Each number is 128 + 32 x the weight over its row's rms, rounded and kept within 0 to 255. Layers, rows and columns count from 0. Numbers have three digits each. The size before them is the row's rms in percent of the matrix's.

# gate: layer 8 MLP gate, 448x160, rms 0.0802, rows 276-330, columns 80-159
# up: layer 8 MLP up, 448x160, rms 0.0736, rows 276-329, columns 80-159
# down: layer 8 MLP down (transposed), 448x160, rms 0.0773, rows 276-329, columns 80-159
gate276 109:084155148133115069107096107112120129126099106201162139154108083090090128120179154047167071147149118140135128171134155102159170115206196177114116155156138096045098158158122166100178117128146180111163099136126095101110104169139145128103149089
up276 106:113178143102174145111141141150134130167101123127123170116091119100173167143164094121112134140138090171165157108117085167140121118113115122125163157106114122156126168127081088060126139056131142158125077101130096082196128136149141097124202093
down276 085:104139134180142123203113115115167133151107126122094120150046106110152107121132070158142139189139042160145099154159181134120113126088149118142135126185044178109101098117093125109109106086187146135090133133139138117148123108097156076164145110
gate277 103:094096093122139128097085126171125118127169156086135148156149125148155124160128099111128115156167130196070088163158156155144156128140066115123109154162128094119110112106187160118076123142096095161136157117154173073104146188131124152090120103
up277 099:190164146068148110098056140105173134127105114117094144160099124163086128123178093174105154100113115133070128107082085112123141113097153139102138119115150170105148078102118153159182209132074117193107109142081132191086137168155130109186155137
down277 101:110158098203183114156117120118135117156161075124099104099139182131113142136121113198095194120072046133140157133123115109130130137096126144187121147112096152128079146138138105101143122128134150116183123109096140125075202109094109112137098166
gate278 089:125132131122151101138125185085129096048122130140119132133131099062082119128122092149199128153134148071071091171117117151068141128151092139099109112201134127076111135163137113119169064152086102114102102175075142124152140153149147182098139149
up278 090:170119165153090107141175160089160119085125109124179084079151094140112145110089108152183104104116161091148142139157100120106182120108124139090012130164071137144130158124110106152094091126111099097103093166128124149151132156179128168093167125
down278 102:074130188147112132122101190144080199167102150168162133130082142139118123068172151132051115174132105104095162090119059153173112107151113127178124115137118124123143104088190104119084150114121164148123139129097139186116071104147126147107098125
gate279 105:182125112181183120162106152121195172143171116069126090102122133134116144096066149075115151158159127103153081115103146142129118167116097178080179115128076109170166134173158110143093181085044133153122138082133147119138147135166140168136070101
up279 092:130103149152180159130086108124161156197145133097147102147073157145153140154132110113153124121089104096186086161118136109155118115123110180130183130057065108201153169159160190127104139115056156124128117096097142141133150129105152190155125112
down279 129:137126156066151113102116141149163154118118116111121109099093149155212129082143098075152206132172164087125163111100107131100140149119090170118121106106117094040073167118097160037041125090126140087118145152126103124177123121112098146139112176
gate280 102:120158187137140165156154125152179144127186049149125095138104103111140176132104170173085132106176184079147103142111210182149150108117088173127141182131092139109142101166076155117116109103136144105097173114097152137128090147140141155092130090
up280 099:104133150078075168138152129116160137100083142149172166100160128102188175104128119121092109196160150175124137104148119085118096083143120187143092113178088079064124059116164144111085100147126144116084120197123073150215106072107171118143089100
down280 091:131088134097125113104130124175157129163152184143180095116104152116156087128126125189152085155086111120072145172079073127186118099081148109174137095130162179141146109116095119064152145182104100108129133126120121107127134082125132110160159133
gate281 102:089167099115132149107132091114094144103124122107066073086106176191117133113140163120130138134144155167088098091126133098122099111155124122161059149128161116168155172031107124083170077120066158183085073151088134168116165124123159190142160130
up281 102:156104136096152094098122168182122146129148131101130049127112168093143102077106118104133129133154166139054083141115170106137120100141102143112146105123101169154120062102124112163098084154131126136123119117159115110133101149102198073160073174
down281 100:108163144145090153146214136167108168083134098088097096101123121051088129107108178141147092187127149098097145135125096059129126147139085071098102123146123106151149110058092124101139134180125098118081135130150115106167137143129112088124128149
gate282 106:133124167110110094149126174173168084110150084138086155161114104130158131108112145164085064100147107115165129132092101120116170161132132142200125162162123103141075081067106105144134116176084112125098147130141187089161110110129158144147120189
up282 107:116215156155145130093038198167083153141148156104100109107114096134135120108108076149160132143188116125110153092080163144096094139175082147136115063185181179159144178067126185141121170139082117137058103074103165125109154145101168114087096143
down282 128:145127142121126131155115121109154130130082139123167049124116129092122155078095114133146146082134115142149196128120135158129080131081062130216084109122107135113135138133116139143124180144123150146111096133095154134160109112115141141142118073
gate283 101:168115163119112125135051106132133155162070145124135156144171147105092105164126141122134124153093116132037114124085160109151169127165192122165139088132138181124107130105086155103091118089164178186113166153074162144128175080106111162130121106
up283 099:156102091123140093106126146120132126071136143093137103070114162139125058182098142121114102147148141129126174131132124162146125088134137058117072129107178082112121119149147121103125109061120111084125111112097141113055099101099084151099132115
down283 100:130173151100141093137099164150133112123173133088063193110139131117083092169102123100152116088133124113137131122128112088126193096141164089105122170104141142118108086167117078056098148136104104193123099136107070100149190101169078133142135132
gate284 101:134177183162120137086172126096180154114125132124119129184089161148050098152142065134164112070143144089105162116136141080100146115134125112117187111178138076097144096062178086178126194125091107141162125108120160109194140135115088171141149108
up284 106:129105155141152139164168110169102182163132141092070180099144154097175126091141146172131097134118144054116116098116129112084125103158115183111086144134120136068142113137145067143117145137167088134132103119125117064083113145158096081150116147
down284 103:164109129200098157153129095133135076177147152113053152063132089116133152157108177101096119123126078171144123106112066131074099149161161127102134154059129156122119154110097104116112143105121136198113165092161154175201136129159111153128162158
gate285 100:114105117070056108135151099144084118106151168070071174150143105152131163105155175163105136135189151079170127146148127220138150131132095124085155127098154149075125130102120136092081183129177140101196132146083117095112072134128180139171175139
up285 098:087152075109096108150119183149059153139173118097098096198155103171165170098092076112143105183118157125159149159048157151134172183140112113183119123071089173114095102105072102181118152113115128116089164119133136091159133118121059162090103105
down285 096:116160143129080090129066101129115162128136118115080140107124101083122151150116097168089174152134125178119082087144105133161126098169135189156170078150048124099117105167159135179139156102156185102163098174069113112083140161097165172084152108
gate286 006:055128135160139108171070116089126077107107139115122096165122115084118096089099113082145134116132114150142194161116170069135128118142141182094119148134100089167117091122145106099125114127107142080148097150118147133145131130107138137147122154
up286 005:105127158146095083159102152124175077116118123138164083126072127160141100117059096101105119087141112117163135076139107091153101082154126078160083110109118122191097155141106113189177160155068127109114065103064107114122104090114118149134140121
down286 007:149134083105145089112133115146090127086146126168180167132125153099145051167082104167098091157154127089115138149094129092105113132123145096114179093090114206093146187114171124132133151159102154152141123123106131206134117147084130190134108142
gate287 086:163180129132173082093130172082119158092159083145112104078149158137108158110095144141109112083155192133141087127085135156098115140122081103162111140094187137121075117104098141076133080135102132135113077088178130173138122098126137164160134115
up287 089:123092114162075158147128162153157108151122117138186148099194083147124117095105148109131134143161098105109111082093171089140146140093145115041148101109114145102143077081170145145143098127122150110098099138058168111143112098175122131116120122
down287 092:091080094118064138144155130143076107163113114175166121050171102153131129171105127137162106096089126132099143146181146134115157094150148118091197179131103167143121144158141158081152120148141094108072173118115144098144171100085175093073128176
gate288 091:149159085160127149176138118115114187189095126168127145121154147144116119129035140094117135124134190130152115126131185134117144063175102100147156138122159130103114074106107125127083127096144141136110125132066133155081143145116175163077185157
up288 092:111110166148085108111120079071132158069107166106164082158104107120144141118150129130129110151096156106170134151123120173139183134099182142182110072176097102101104126135128138114120196104122141156174176093192085115135101153073088165118199126
down288 089:112168102146108089138094112119138119166155130178198122173089089122147089112142151137091109137125150143187077102177156148146140144092134093160166146170200166123142148131098160115106146143174125138137118104117107103188096114092203090114141099
gate289 101:088143169226141125116201120153135170149138156175137125090123084148143121164118108097166137194131132117148149127136072146144160118164166210139117079141061114126156098130140115093120118103088145146088141117109129144128120107108105127098094123
up289 101:143172141114167130117128086149067103162126173118178149115160167084157129146113065085127126117148101180095167105107135132107109133116103114159131112114099110123124097081119114151157138124137140149120089123116062142146151076093047107070127170
down289 097:069163099123149125128125096135084117084156058097144127114146122142162151149148134121168025127122111143092127166118128055122123152092126109154170091126092109149147132096133131143122131081105153159122121147144154101125190131107073089130139148
gate290 099:105138110120100060142071161146164067134124128212062119108149099166096123158141130115125144159148094161147091119090126113158157172098139060099131129137144128191120170179119170129126118089151146119177124107088103127144159120178087159157113158
up290 098:223106091106121207136118151090176164169172132062221133152100090161129146063186075067182107113124169120147139151157101167100125079145126131193125101119165160112111172119129096144081155163112131105156105169182122113076134107142130086117168126
down290 122:156089133112123161083112070116097144170122089058185125160145150133110131099146120061126105117145173128099137148226114134068074079122162162175115153105137131093136119117160157135070135157124142220142090199144161183125165062098175099113160082
gate291 095:171145178109114217123143150140129165143215087181178155057137114095154124141145122058151089139206115091057142077122147134115069082134151104088155136168120139147064142141106118086126089101121204112121149129128162123118165052114109160105144153
up291 091:153144096170093150141180086075149123097178082108155094105133131135143111127159106050110143133054174087120143158091159139133102179149184119159166174098158115189152159136116137123151172155097159086078118106107119125152107072114134093134115102
down291 099:103155113188131134099156190149106179123171126158125150091086110101113168076121148144135082064154177069112133065110101157144089113132093107158023095123152148123142111136086124056127083159100135159176151162119100173103126084060115161122129132
gate292 112:222123161169138146097143138123133120151100109058143143082120148119089101185114068127182110121167130177168109119129143104113102139125117156211145091107096130147115137114165126107131161026128099127035155175093096176136145091178163133086151140
up292 105:109122158161123098188153167160141133122081154137099089112161148171119138111146123081133116118135110127100124148138125206122089122186170132053124084211130100121100117102103080214112199145158143183170116095070136148129138109082113090121149138
down292 105:090138112135138146152103155114105162097168168164112091169136117064165169124109101099167136104147080104156116130152143138113154119091117053107135099130062103092130119109098124116053170111117116144130174157154169168114106038140127126081118143
gate293 098:122186072123133118136111087172160199167123055099134107203066100081094167112138097116158088103141121124125157137174140114115106102120115098104142182178160135093129095110135125107107118116168134147097104141085151166139119172126125144117052077
up293 098:126050158137129103101123133072156121097119151164170199150159130169143116132204146069126169111108103158165157091160111154142172083157148113154170121111122135127152118133113118108142162108117099151081170108161105112173055120150136119162092120
down293 094:118084122129062050103145169074087082093098127164163097076099131124076113159098091120118138146121099146117094145174136161183122107114119103118059106163145141139119124140107112122173100114149171112129108102116055079190105098086167094109158146
gate294 103:110119117208108086109157130179114154128159081171057179137139160101138136082139168089154145092140096159132109190158128126115112132146137149139190115134199130182141099138120141148162131107158103074162129132089148139109104188149143131156120162
up294 098:104159081179115133112124150113117080088109150116118140144083119143140088120120096128092119135161114104140124155154068166124142130091152194151122191143156142126082128140082149124160141169116103107127141086103121155091113080139070091108169091
down294 103:145170154113089099154091115077110124123135159036117108156067113083095191102108108099163103141137174164130114089070129082185108128145135111125087092097164131173123110152081155108093144130066152120129211104140104132091144094127139116130066126
gate295 097:162129090106124138073156135160146094132124140063149162178124137112115131161103072154138099121135182125129189110153135144091179127128122091147112156109140116132164107138085116126139171139112122146108123106118187119182144092154100179104156201
up295 103:118131118124092134118121192146154108137101181121144134103036127134145094190167136130079122137120138142163129171093150115189118153091081097148146088163137182164111100132116144130194139098167177146089133135112107173082137133142166173182129106
down295 099:133137125084081147131134109147073065140160196162107130140127070142133107155183114142144119090098103137069128126156129141171082126112124104112099108121084141122115083171165109213108109114165101148172181125108111156096159112048127148165107151
gate296 083:076117145122111177149158079193145149098135131118088139117108057100167131142129102171096135110147165133117172117149125113157081116185180131213134174186146128163120032149083162152093106086175151108080118142179157089137135122097152137126076148
up296 090:107101130086107173092086085173154149151042140147106124160116176143130193110122220134095148143110141091148177102071151154151120166170093177109227121147153171163121168104143134160162140098066131115105142101110084156084136073166149126166124103
down296 093:121159114134131096129132157144116083163064101130242106124093132130130141147180146118124142121122130095102097090145160103188127091117122121143120142075195107095160112142099116099174119155138081110107114107105081131096134104143149147124169088
gate297 093:161079092164119124119121096131124196133106152054136129085083153134116100131085194145114123169145162112176112085175081143175123157102185162164119158139123135114101162122132114093134130119068124169121128066113153098122116094161146097165099115
up297 094:106172114134157089148124130156164131067167124164144181152119067138117124071144108121136074128127070156097108124089175180155185110149132150082173155133139111118141123129141092152193099147111125080163148144087168132123079182117125137187133155
down297 097:103129118180134136183169191115158113113054109154147140128126054149089065093114147101135135206149149153110122061189114135099158123138185125141177128132108165172124165168137081142077132125127113154166177137122084110131118121080110052194120166
gate298 104:166110106130133098122180110115088141068153184172129104085191133077084153109198137154104171087124132077101141112137089156202204144098137116101180095121125122183180096143060158043153183158165107126108126177168138141104128149133164164136118109
up298 103:094132144164091113120136091110151154125192122130074154084160081100135126148148055101139098090106104086140131153156068162127104099135152089132117115184129110196146133124084081062079105110120114139178167114117155076159129062141126155081092186
down298 103:122101144129124172111140130084116108091181135169132184088189070113116133080127115119141164107157174093156173120121047159094158122160089136181149117135156157212151143175105062045148129152138060117112136111124137119066126105167138134147035159
gate299 110:105128181138155143112167142137131162156102166096173074131062140169095094134160148153155181134105182158088189176150104175161115132155117152124162118168129153102126186139148129091214124072084107172234114104114155118151087095147129154134125183
up299 101:139180122095089132082168125146149112154138150182181165129145142088102187118138088084155102154160085135119085137113097061128178107111161140168123128126141146169167124119131100126072105102100149187129096142089165121121046165076075107162157146
down299 096:164154110136152122088109093113141060105121126136097137106108128059062196118128148179122126141156116144161107156195220131163118145120128088165141091112116138093120140146122069105114095139180200159096109171135100067123164111122118135123126159
gate300 109:123126117146126100034118076123148116168131096085072150178140091092116112146126112173142123078124154114128081126097115080141159096190159136125088102174063144098130121135115104118134143103118046144143152097106148149140136139160143134050095155
up300 103:167092128185090097170136179115108116107169146176098111150166192144164128120148106160131094112148144160151117092119144170138124153175090126114102073103126125147132141123193121098166126074147164096068159129116063131131080125136052130197086137
down300 102:119125094174140101148192174103128136079157139171141151153212185162133114107112142108135157107142114145186169140130081153084168169164147148210163221080114104100105130115094109144113146084145126125045148163139073165169100119097141135144159141
gate301 100:138131147166080141075128106173082163145152110144142169052101183138128188113137169083144117124158102147118156100181108165140116162127130074162202078145145127180152134136135092117082067154147156098131140048079099088107089099156075159141131134
up301 099:094163120166090099149118092149148178164134147156215094103173179125100116122070131119079162163082107135088155118160057155157147137132097146164164091110134129110164114150123142080108113124119087135107094119155104120121123163148125137158081101
down301 101:127031186153136108155065112188183104108173144148100085082177136113165098120091153178153080118148113091130147167117115110123107128132124157149125125110032115243108152066080095106138091120159101119140133176113180110199147124093061108113142142
gate302 130:088128107143176114075228114123170125120168063112103126104135112131156187111131156106115119107145192169140085126120124121130099138118124066146150149164095160151167195169129090171080098104095151085196125217068140186140114167146090113143104115
up302 140:123107117099123147138131056117080179166086130130124102155067131118092154137131151185210120148127133135145108152137073071059159092142066151093105154144137136184126124122111165116097095065137137159128132113184128149095125153107093149174136163
down302 128:088150134155148121098172115100168160169135072142103111128133144156157194124161156095093090133143163156131133154141146148182163164145183080166169090129058145130170161155121086191084164161064140083155128135085098177154095172166108137116094103
gate303 109:178177160125140111120157100120178104103140142146105172140164109126076123106145171112182125087172121094099173105121120182119152083164189159135059133158199162132133118113145087100147177154116142101129159138143093177168076178129152110108124121
up303 108:074125097108095085096159110092135121093158144103131109135128086151132095199139101075079126129053089121177107068123145126128143157126094144156098090143097048160129151173115084149129089144142107164123167118081130131100147121122094148096158063
down303 113:119135174170177124119179123145105095062188137146193100125083158160146128137084047081118159198107120126124151114060124134143109122174098135193154124112169075109170168165104146142114128073094094116129136166109085123091157136127110150078194050
gate304 099:124101115082143171132156094132119135179159094097062189124149110073159100129177104112134091108109094167134150099080119084166141135086147152105130125097113196143139129119157181073053117163120135088073115148138117104125079121111156143121114045
up304 099:123100186124166090148125108134101158136095122081081117097169146204137093103113128116175158084139086112139062128093136172093096159166160112161139157132194104122073140143087076095125128138097145148093196136132104193149141076090157125111144169
down304 094:203121167162157128095111185121124155088116128136083064170147138110095084109102168154128106113155125121127183183140054121098061088117131206120137130156097139168107101118160134192217094097142135150053123124128071135128177174138140103108165123
gate305 101:130092158128108132090100052103091104099128048130067143153107126139159093135062090075118149098135165164148163133164175217105136163122078111132162087169166157106169138102101146096175112095062114126163127130141117134118118112120128121148126107
up305 097:138125129087128141107160179182139095119135144117146161145130134101079120116171171129119169118146083160137195144164133111127106103130123149191172095148175167154148144085141183127173126118104114147127163138174096131187130120138106135057126121
down305 096:097193110103142109075114115137230158157154141124099080111180134160130126141187104068151117110132080137093092120075108112133108145156116138120163121153113191098147130115182077145086066198118113138092118151171110124165075159154093153115164175
gate306 101:101108175143116135156143092168148154119113136074139099084139094097117139097191127055172127132160100130149069090192083151173148202116199129097154136130099166118162120127123128099140108087127137123150155122091145046102133143164152121129110155
up306 117:145118141122147088188105092157146121116132122145149164133135205110146110108127125090205112151157097130122108077164147099156114101067103154126129165123125087082081151107179148141181178133133112116111130107151102117133084125157119149106191182
down306 136:135145128063072156084143119150151081168129107106142109140156210120127150133121096140176126179124106213120103082153141051125113088090132138150147162147137138169051116120195107150132165145148151120141110106148130076120142156153120066187124200
gate307 100:184097152143180156126061146136156097093153097105109078181174141154113133141129176097123096109116143141125117116094159060135133091112185146110134118125105160129122107118100088164139145149105103118173126147190083105150125145180124125166164142
up307 093:149121121199111136123084169162124107153110120108113071103117127204204162129125186152079163175113071140101103163068147075172161179182144083179123081100114117094164115097134199140150105184139151116100154085097107197104071119084146118112130124
down307 097:147048194086066106186135109137102095112080051108165140057135133154189153090165074217128132149134137106131109133110159085123103126115074124137151114150146156137179150110158112165133086119128115146134117106176142131089131064191115070095133157
gate308 104:144091146177104148069135131179055115159147158102111165088076161136063152114080142148108092183111124131158090134088147149106131177122140133155077160159083118107174098191140083130137176109092124139151113133141110127127185125081135136088088154
up308 104:120127138125143121106116133149165105159176177168132200157182100098123169130091119111105112175131138115124089150101135157132101104144186170193141110113141119143109192218160092121066126079084070089084068105175137163112152157123134148083156183
down308 101:096144156125109185094106114166098087152157182128124214139122094102104130175164126125097157185075138111072169153113135109100127114129173108174102133050149127106186111213099109125109102114119090108109122091162132182160133139134143144109120119
gate309 095:134092086226168123130144139165205116101119110130139160126123111104149077139175120103091079123135167081095132152174167127126142144128152131026104133096114084165147105087099101139151130099126096114126093154122116176117198090097081133133159215
up309 094:155087098069108147139158068099140114097134125139170162119117131167150101127070088179120131164163126135054166103140148057153158149164145101127165131108153104098128068156136089089101153153171153150141158112112163088169094085147170128145097163
down309 095:200109118150096074159157092166120120113117109147101135131109069091118136084133100149059122161154067153143138225079092121103132124147164119097154091155116148151131137173098159109165120138113160182117106224095140135166125114050129105134145065
gate310 097:073115093149120165132174205132116147121099103149137106157115133145144115104120116127134127138094108141117136109132125078156161127163086098153133141049033144152129103138082178102118135167019149120178141081106122083117156131139144157146087156
up310 095:093147132139119148123145062141161108100128096121147150083128126092134146224084097189163138119151153143127121175109143131136152095121099131110096148152213108138145137135150133114134078097163129063136100131134132111108101104094151045122122141
down310 098:129084137195067151078097125138170133091113129153130127136147161127179148109117134121127124129100128134102117139113093125171157153067134114108143149142111140124090156075133141137111191120124118209126127104150139185104059128112099141140137084
gate311 099:085111144188143173113097114155136201150134111156150078142103172155133110110091134091118173099115171099168119121140118123175081191150116147156104110135090191125132142140157071131097146109164147052131187163134113194176125144104163140153105171
up311 105:119075087072084127123123135146134174144109091187171141124128102154166153152109152097153136101137160125147141173192105199122074094145105110131115174080100070094125119130129109088086115087086112149114132092041125178122100105163065149148161128
down311 099:097105091129168158126094084169102136105130089059112125095085109132190109080149143102160184095138157123160141130186132119164144127147130115122111098140125162096108136128148138126190131150144184084175095074168103133140144120144114088159106142
gate312 101:090087126092159128121096150174156152152137121171101100148147119072127119174108132087118123118135203169168160123122153138079136142129117139092155154165050114158115172159102122147090067125149148131139118127175123103073123106162129094167114135
up312 099:052078149119166178129164107120141148108107109123084114112097079209063059090193122120117133091071156110110136115123125188106109078147105138069087113091137172103105117130137115163120136116148121111105137150097138065120147109129100165101077151
down312 106:163113097152054100166184122122124125134140129124152137087143099100091164109165145196163135162201121122148059156095108150103177112208137146127129113096184140120146168140145106152157094170182091151155130147149131160152153127157094123111110145
gate313 109:098134095117122142122147221125147126146136108133129105109202110129146131157152183067141170098127069138119156117119166167066084157141103083138125175121158106089136052200080112133100089139129125141128106111153136118144167145112170118164131127
up313 109:066138174066144161118177104093028107110116114097074122102168121123139116099115146126138127078136089122163118115136183082128121123111139117156146134091085099154080184188114117164108155179102148141112097159190165124141107126124098121153156176
down313 092:135152145092082106132134192090137154150130170109094099135077138144115122126141177129076074162097140202130095072087156140105124121148135139172119101101154148087166155065120089158099157135172118132103105091186110143141132121133144139115189126
gate314 103:171172072164085067134172124109125154139159232142123114149173095131143196134150113147101091134137148121116083145202093157109119083113112083071159077131127143113138111116155087124108146058109049132123147148126157157112157131159144144084098162
up314 098:114085112111101123143143132144087077128124196096147127106244185143169124176134087099099140109121193120119148191166116129077073184100121095151156139124127165159150151180097159120107108106119152174130124113123155141084086103111157175166090131
down314 106:157133104117134168100138133139089154156091149136102123095189154175167100093094109094067174071093181116097116176160109164093074106156086101100110140104093089120119124150094149138118095092117126163125120122097133149132106098159093105098080143
gate315 100:154090101159150188077094110188195163163117080113161101105158108122122126145140102076120031120182123103155144144113131145087112110148173152135133146074096164105198134117148095154022114187087139164179128136129132108122079153150107111117114151
up315 097:194179146118117149129140083096108161149149171126071126139121213125142074144154099084095104150112141081106086089103153112108157121170086096122171104120096145139202094066171113156075201125092094131201066112160184156129111120118149136148156144
down315 100:191183144068137121165185134158169172152116136133181151140151091123119173112141074095109096151159144192121127150125126128159120114136145137151174112101092115151176134128194113138079127134145126170125061147152179131117129123143149100134104162
gate316 101:073153065147095138093095117166111145107161102191145115200121097091140151104116119162111078115164135055166122089062129124142131169118077064137111160173136142164163141113063117128145184175125093142155150122102151186120139155146106136172097160
up316 102:160124153096090174132117154101055084117114113136125146094209070096145161142133146099076089130124091183174101145152143179114167061098131123110144140127163113183103153179124112126136108138161088108132143146092115161172131052133111121136109111
down316 102:159124148141206167130136119129139062120117092097085125126097153117099186168104205113149143157041107137118118150160107148115054137142074146157159154131159089117079098133167163141097118181137145129121100148156134126151147128127119134080171112
gate317 097:108148166131132082080160114099107147161147174112137099116143214156121132089139142106060158150135132138164126136186149171143164103096147149138084105087154162071090026102134119105151164157063113138122084121126161103089056135095163132049133137
up317 095:092180116151090145172098117113106098156154124111108098064189086159143149127120127151084148102140103097175188090131103057113139122123151114157140090175133189112102169126121204139109194102146177152119176166113099162139107134129136091179128147
down317 104:106108102123136119172122082124148152122140099088121175173116048084147046108161100149125087184129073139111106110149142167083220166131101169142104197149114077117088215129099122112110156127144169081176113136105056090100116113134116161185107131
gate318 107:132137104094176158113133087138132102110106158117147115074164128088074139130062150083160098117124158177145158107114102175192109159097113156149149143127112132154075148100119143042138154075147174086114121156181181143094085117141099108095102107
up318 104:127113168101207096098149151101069088137133113159126094145070122131093138122147132136112105178125093119142117136199126094100121074112182148097090135175141168099158104113133064169111110141118133162116144156126066159111146150155176171125217126
down318 114:109141145161125181123107177076149149129121135200065076102105135146120112074163145137094138177156084144113157161110170139148173069152100186171074166158117138009126133131184077148122136103120150119141177102057070129144137161121112080134162103
gate319 090:162134168189128108104158150129156098137088131135106097143128149079115101131154118094164165153122144081158178128077102170150148140090121107113071189131191134142114101155158137121097137080108153093152174103111130086172158107147083142087153115
up319 104:094128082089119165115105085171138138095142155075159127105149070152110145108065165159158118131114105173145108075124202105132104077154114164132146074079139153155129149161106102155179168148165054128179097131146122113071127128135154117138065147
down319 116:124106128127157131202159160135129051186151088156168152159132130134079171094174149084116162125157164147052181151128123064131192113177063169140126165136141090117132151137133067109132184114113161114129118119091094083145228129151143126139155156
gate320 089:132089120111143094158101164100106112070131169128163137082115164106111102125063083150114147137101127121108123203166182165151083181113096172125166123159191141110105143103170088119150134067079103146162132134165104109096094066148175193122139113
up320 088:164132091152142158154110118137204150153142134185176100130127169181148100086062135149123170138146104146141100180092145130138127154182122122112123110152158104156106161190082143129133069133141131121111087098182129101089193227145165086147154127
down320 089:153078105091106146109125191094130112178150098180145116164113137154137123127138157106129123086158150099124079143110070112100144200116115104120091167122110159033152099135133157170125143117163120121144170125125158153128107104092176180144129146
gate321 099:083162118081118124106142131096105102096096150180180155074155124140081113101171129127128096103107130116162119153092124124112063145163099182089193099125131102113158186128135091069078120149145135148092151158179095113124180130143081125102156127
up321 106:096132106132129128082191183151144164132108100154133129151094161099101149126111179109151150148109145152141121124105091131109159140152108108107108133124112100094107142060100113105105156110162059183103125156210148111133086127113104061148098104
down321 096:066143109082097192108171086133102180106081090098075137130193154150127131125148144138087186169171131142147122130153103070029114128158135198125127130164093104119118097102160134121138103121121159117135115112138120101178158164146076106103135122
gate322 105:122120155137086060116125118111151096153137130167129086106139116087180152138120129093132107128177114086161081134117156143129127022149092075159133111075106121062102176147157155161181090084081050145185111161191077155103149096166140115151142175
up322 110:140169188150081163072137075165149172112122114127138127121058153133094120150145175050096131126182084111114125128117072081081130166197154097093161070179109165097135140111120187136096163102185168091127138098112126111164140111142196163155128103
down322 104:080124142131105173163119105127097156101103124104151156124110109126168160108121149130130130118111080154138140171140106121163091184095133151121157157179102051181154101196112124108124078162214208095115142145119164155123126087117106110102101101
gate323 097:144199108194079109106186093118115114145138113084077077106183171156125085159181123109132080137104150145063141136113077136121115155117113176163119095094119189138113152144136172164131137099119137106109076102129076157114154161108095062133102122
up323 102:161081128112182067094069182130194111101131141064121166136190167128096102159100057106118137117146136095128109121155145148121181146151142149176123122110165126094097101142118164120144094070132132175166158140073179139112126174162143072128085120
down323 091:148102144175200129147105153027134134112155117144087089130194117123132141144116142108134088122123175089117140053124110153109162175141113174160131122183163170135162155156129166136131159090124105157106173144084117076184122169146130113169164098
gate324 105:087110041130127142118119101177156069146156190126090185109182155144087148068149177110148161134169132159143111160154128119135077160202121086158133115124130125183091124122102112150112084151076156070123155096129142133106105147074071130147142148
up324 106:084170137189145108116136106142070111147150173082199116146177141067130095135099079104133179141150110130120089095167168084164117114092129150073115124107127056104145105110186127134135137055076112161121117156132186123132095100109149127125116125
down324 101:090143070108105138123188175192101140119119111114094144179158120125090130082095148114125139133115127189111138083152129105185152155138118073153122143085141159108119155104125132145101123146099085168114171086107119151054138160147073101147129228
gate325 104:135086139135123115118159145125109123078153173126098173120128167128100135178135143112130091116124032093116125080167112178116126156120130121103160123160182062143190156077135135117095139108147163157137158103104130141184073122135100156144117078
up325 102:080138145113119140164134163078156154150118130067098161136130133185126183116102131075169170148106154157127152120079142152145150144131111069127171123121166118160131140124117179194205144146097148161210081176160145103110143100145121124141104105
down325 095:118149110109153148120052105165112098124105150158106090119133169137163149155161077105164138188090087097115105106199106081092118159162116150114161146104149182170153145098099157142105110121147149090088086188118132129106064148125087140216109167
gate326 110:125138104156154129213171178115114082120108163166140133139073148154125044129120093112128084174154131103130112132141089143160158143083145096125128153177164163139093177128144107091120098116133086131120140093108187120149090137146182134131071114
up326 106:108116128128169134138115159142091110121150120146130081118091141140144140114111067173107087173110108131081132096116118142133076166128160085121126101108179171133167154193143111136113128102117071164160182111152124128083162122103113143078125088
down326 108:179164095108185192162171119103187078130141215156126140108124137143175124079133129126136128192098150106089066109115115161100123172107135140113093134135151142157110181171096137154146071129094102123121160087191122133159150114169137102233042109
gate327 120:146134112199110109079082100177151073102140087161147140114124168208144112132145117132124092141146157121142071129141137134123112093132119119153191130095153133103136156143084087095126108087176141117072129075135171112083088130189106138106077098
up327 112:207132130108140154122122126165111096123153152223092106074106120095112148139137175092174134152137132105095135178148158180110177167105196108129113119096147115084157089153083165179092038134169114152122103153167146145128072127179152084135158158
down327 100:116145178057105114143153178131137119138190097110106113124109124094090156153192131120111125156152070136163168176062155186164116095162139160138097131119144167126097116103091145171087136099149136183076113115064160129160145114080082122089170093
gate328 102:133154108118086167089128094104087205107094087104112080126140150094135149167125122125095136146138128151149094135140101143132098142128144103141180108108148100137102123137070155109133179101114154098114149143177192152099132108127079148126143164
up328 096:125116141167151092133163108083207134130169170115111071130155092158138090113173106127107131147108147114148102174152118118112149111114187150117111138118057172101153067091131137137164108118207087185115089104130084107119081085106164069131121108
down328 101:096107117170154104141143136093148119139114156160160055110107107211156074107161139115140074109136085148068111134113143121143101104116147132169108163170121181067135091094132151141163076117136145199148150109168116104151108146145143088134188060
gate329 095:143145081165144108100118154088101123099132131154117110126108080074110130135149138134090106161178097098133148144101125069103151189120108090143136167133093141163119085098130142130111036133147165147097207107092157114139061130109112138104053125
up329 095:128126142146152120112127105100124169120151119154138098110115124118097172094170079130124107139147137073118137141163127060091150112119097135112090182089078112125114180138170123166152111159128123117141160140166119136132117144171159091070136165
down329 101:200106116124147117168135081144164148154163135121091104106136135115160113137137130095178116133137111122177107096140134157180155155086141137159104136110147116188119184109190181085093117106122150108152113163171090126072120096129086134080090135
gate330 087:088177126104099142169165106173178152086041164140161103138135140192148140126147109145094186088144119117145118149117176110125155120127120070122135104144164104081120175166158119101108192114147118088115164106161175128148137112150121090118164165